config.toml
n_layer = 11
d_model = 64
n_head = 2
n_kv_head = 2
head_dim = 32
d_mlp = 192
vocab_size = 1024
activation = "swiglu"
norm = "rmsnorm"
norm_place = "pre"
norm_eps = 1e-06
positions = "rope"
rope_base = 10000.0
rope_fraction = 1.0
qk_norm = false
attn_scale = 0.177
bias = "none"
tie_embeddings = false
parallel_block = false
init = "normal"
init_std_qkv = 0.0972
init_std_o = 0.0207
init_std_up = 0.0972
init_std_down = 0.012
optimizer = "adamw"
lr = 0.00388
lr_mult_up = 1.34
beta1 = 0.9
beta2 = 0.95
lr_head = 0.0136
grad_clip = 1.0
warmup_steps = 237
schedule = "cos"
final_lr_fraction = 0.03
batch_tokens = [8192, 16384, 24576]
seq_len = 256
doc_mask = true
z_loss = 0.0001
train_tokens = 87780000
steps = 5837
dataset = "wikipedia_en"
Each number is 128 + 32 x the weight over the matrix's rms, rounded and kept within 0 to 255. Layers, rows and columns count from 0. Numbers have three digits each.

# down: layer 5 MLP down (transposed), 192x64, rms 0.178, rows 173-191, columns 0-63
# gate: layer 5 MLP gate, 192x64, rms 0.281, rows 174-191, columns 0-63
# up: layer 5 MLP up, 192x64, rms 0.244, rows 174-191, columns 0-63
down173:132132142100088177101098105127105106109116129068108105142121156116141082090212111056115083167137144162174189146151157109131163135110101145158122159140117138087140161164167123068098091147130138
gate174:113080174106135120091073181102139149191125102131115103149112086122140078095134150157067132094126106177083124165185158131124167173117200075108101151222173133104156130072175098132099088111189093
up174:049134090144139111117130094182140140088123137092142132150088122103132161134079115066131094194132162085124150049126074093183087109110060174103054082098132145093119133129094178128192145087172151
down174:111147111127158153088129088146171166113104167140078173116118104093142126182139100200239156183149139139128049130087115090160123126124101104117146170099137141099075113097083111146134168163160146
gate175:123195138131088098152125134124099118121131133075181143169160114145141107101082117160101139112159140106130165118205136100153108176152140144128099067108156076139116150083151071172115129109106175
up175:158148080119113115117111123160104165156154159122159138173194116117149123141083110154123151109171150143150164125162171094165123154175164111117130068084121142146116182099178100174107125134106172
down175:147124132113080171095140112129102146127112120166128131115162168131132131119080140036111138109123090083162217180169125148108120101092134136122139197140112162119152159115155151122096144140099128
gate176:143157132135073107134147159185143182169097133111101131153114151110128128171078178174120085130104106070074142114118134125115130092123140147145099196107090154128115130205075134109118114142108111
up176:160148159113140161169123167065165068147125140137149133108152119139082131100192098081146192104164141141164156118093110101097135127155104139154128095134148114146122191091188126130159119178140176
down176:120152146125131157121131135121097132115133133150120138173154107133116119135105135217120149109216193164176081132119120053142076175071122126144144132088141110089102090126120126134124148112146122
gate177:146070197088164119102150125123086122096133055137140147055146154133140134148126125169130149168124074171110099115140133038117156136197113137197113136116154120055091108130113085133159132130106134
up177:159170140127095116099099160101075171148174105095129142197097132141096107127101166119130070147142137149151149120109102170132113144099146111108103089138067074147130118180128134166140115079098097
down177:122167096157080080089140194128149103146146110090128126128074076119091145114118150118051151122222155089100115137166141123102089117095081102102142152144122077131121148143138154119125115107171131
gate178:128137120161132123144133108115145114089107037098120107139125115097118123138059083154103087097169140109084127132140111160096157194098083189155104109092120067130166118165161124096115137115141148
up178:135133141120146125107123093130102102081138133101151088166100130079127180124051106154099125098169134105059112117146123177090118122109069166138144094123143128106178117165167151107122126101090149
down178:124150155134113121171146099149150108116165114161125085154094132096131115132111136054131158106156158108134235184107122119125132141180147153116129129088072139164144089123118180121131092130162163
gate179:073095074154148190148138132149106106114154160113145113118156092114180160165068091135098110140072101079085102118145117083177130154100121145157104090096128127189126127124099098153076139116087137
up179:158146170153140181151141105137139104102133129108156084086079108103149160117181162117111121129167104106076160140108140143097076136103110110160137132129117104170107106094038107185104172143113088
down179:118137171124152154186081164103107087053136094147112092124092128150127081168176104150154121138113165081140219149092156170140111157126156165102172139101171127168145146137124116127097164118094105
gate180:132116180145163119131090138122194130139103064139135133111155137140153136150128189126121117088114120131151148160126140154036139152138087156139172130148133070144099143155101113109133082121148107
up180:122173111123099091143157153212134149113186158181120065154118131067124117146154160124133091095132149134139079139096146108092093142070161123177127120121163129134139108163158093116133132116124091
down180:065126134107107125113104072129099158119073128133131146159125081149089155104137105065157143121147092149153133187119092121146183071119102099194133151095121129147105160115119108158091123137155153
gate181:180157144157109121121112162104142171159098150126103139149095098122134154148124120136086159172130178117086106129106117131115087109116214143101112163173093098092116153160132145115106147135153061
up181:065094109114131136091147132138121118168086107136129065148118060117165131126142149156166159113152098170110108082171090185143124156127155139121143139104193104144164109114156133121117129128136178
down181:144151143180113115136114124192145151127063092111135126123093159117145140103166114182081065112160137111164109139113144123106118169101160143099164129168111189091078125145155157150118131122109076
gate182:152108146144108118134173123138112118152086157025116137134071131153147198136103128136123132143189148189097150146138166132101176118161134120139084104113155051112176154104017151171076133181092118
up182:131064163128132126153118065092106125117162121076146121196128109091065137157118037100122121135154129166092123038147110118126143160084133101081174177138197105054102156075136128187127169136117142
down182:067094144122137147143179170169100168089114127148126140091133114175105081139108149142090076079098142149174185091147153092133097094107101189160180057195139112211103156097109161135135133188138147
gate183:163101161125119109119085131113143180137158073105092138173096079138144169214114150169149103133106124141088142153113158097140104069109154157161100141146069164163131121188168111148143069099183147
up183:109159153187136131127163142139127116145106138123091171164148138126110141050127120101106095148134109106136147072168107156141153203137095122121134182106133038145079110106151149098082117194121127
down183:122153222181117121130145112104145153130125133100135169093084145160183156124123147178078126127152159114158053177132097146164153150108150107103147087107143143109170157097088181160138162129107139
gate184:138098152153165196179113123132142193127133054117204185118094089132166155148147143152110097146089080133184099181113147119182155108113086169189141167115160142174136101072120096118140146062126083
up184:115084098114166125100114088047222089116148173111083128125134167131168119181132106116099139132139167078101116089149152141109135165058178161081104115119053075143109132111084124132090164113129123
down184:173157204157048107189156157103121134103107106114146119148127091084120190180160142109148133154124102167139239117149099150087120173140109130141161125147128102109154123130099109196136121109137153
gate185:109163123167115108155160128136163172140099146115152133175044107129155119058155191192123120114166124136084134073109171080161099165130113087122236124135129153153096088103077151126110177086119162
up185:114115094161057181154173142163131142143112144201153143121090163113144111136135103159169109119139125120135112110097125088155089137127130092142170123102172192165124117101096097064149159079092118
down185:111157129159103111144162175150127168118196179129133094143114125144142160100156125131115058095105140133110155128078172147162068131143132079146159132091189191127127129123150134116123166115079180
gate186:179143188156150049060104163082094167143146102159113106158098105188114158087126097162109098162126142116129139146180134157107077179079108133098123112141101158105130180154099110112153081139157172
up186:152036106147136083116077129118073053163124124121195110090102134167155134157108111129132096152123162117080145113149088125147134131082123104108147159174095097133099125154120171143187106152230130
down186:155102037114103195155139094112139141124161141092110160137121165097180171161140114154184077045137151122083126100112113138119133111122133152129124137133046149096159130127161194191174099090146144
gate187:171108120061136147138155117125134116105121080124163103108178118100099191105127120164153105103117122113130109155136215067101178069100082100145159160126094096190089113143094120145083110102175057
up187:093133080098044186119131152135168115114145111092145108108125128124203152160080067126105184151173111131125103176164102168164120059142166089193136129140145117167100112106177096160137122114094161
down187:140098162085158101156135152133142141106118101173155117101169122091120140097158103175124107141162176102207117107066114152136138139195159087164063105110136165068119125102100103148127169107197122
gate188:126136143129139096139117157100136097126112153130224171128117120116106123101095112170127092133140162116149149135159166086089114102083123155120147139149184168142091178150153058201109093147159165
up188:130154169158109142163140137147106147140151098096020119156138120164124064110148172114123115108133089125104093112089104137112141147134157136109096131125096071148152041164094131059187143115092129
down188:127127151166150116160146101099164098109117143123149130177103111150136131127141110142154091141081140110167000129117098158122135145126089122150134105097109114146158060163112075193122165113114123
gate189:126117118111102142106195088116116131146113148116184110156211137165163142089133154170127106123087105211133080212105087110110199108046110137128114141108162089150073132097136114171144114110181106
up189:094149087125149137111117101184135040104110200160174123146143137142132193059128122152170079122135143120107099113199135151116100133156114147128157159051123118114056127095127127124137118115123100
down189:094123113135106117107143084158178124118123139165145135176127146157169084068182144224134121193132211151127148149153147093151158088116105129180167137113133075090063150080153103134142078140132116
gate190:146099121162143120197151143082144128180136108105153113177083076197135101109135140155176065140122160140172116133117134133058123143135084147178147165059138056120119145128149099153165136159050076
up190:091149116080136092151162152133136101130133130135158120160126084157117106113137127128127121047148131119077117143048185083121072111146176174121116155169166051079067063131149088168123100164072099
down190:150060123140135125129158165145089127066075148153093093122153174111181145087068093111121161097122193174131190145156130141122137081115109153138124122079111189126123104100092188161153161134134199
gate191:103124155111167169182098095125132116109077168153101133109167113131112156124167102134163135130159143139091095146122109128057145110130130081086091089154129129139184156189130096106080095094161175
up191:149148197119152152137115122137079104118082101157111122097144126136133126130165108120180126154147116166102157102130117160071155145094117090114098052124121120146131159183091094143095142129108160
down191:098122130107141117176112140125101147126147085192095163103174145140135105105158174055138105116138100122117173118138123158160118157142119102087132087095153191084157103116083138156119121103171094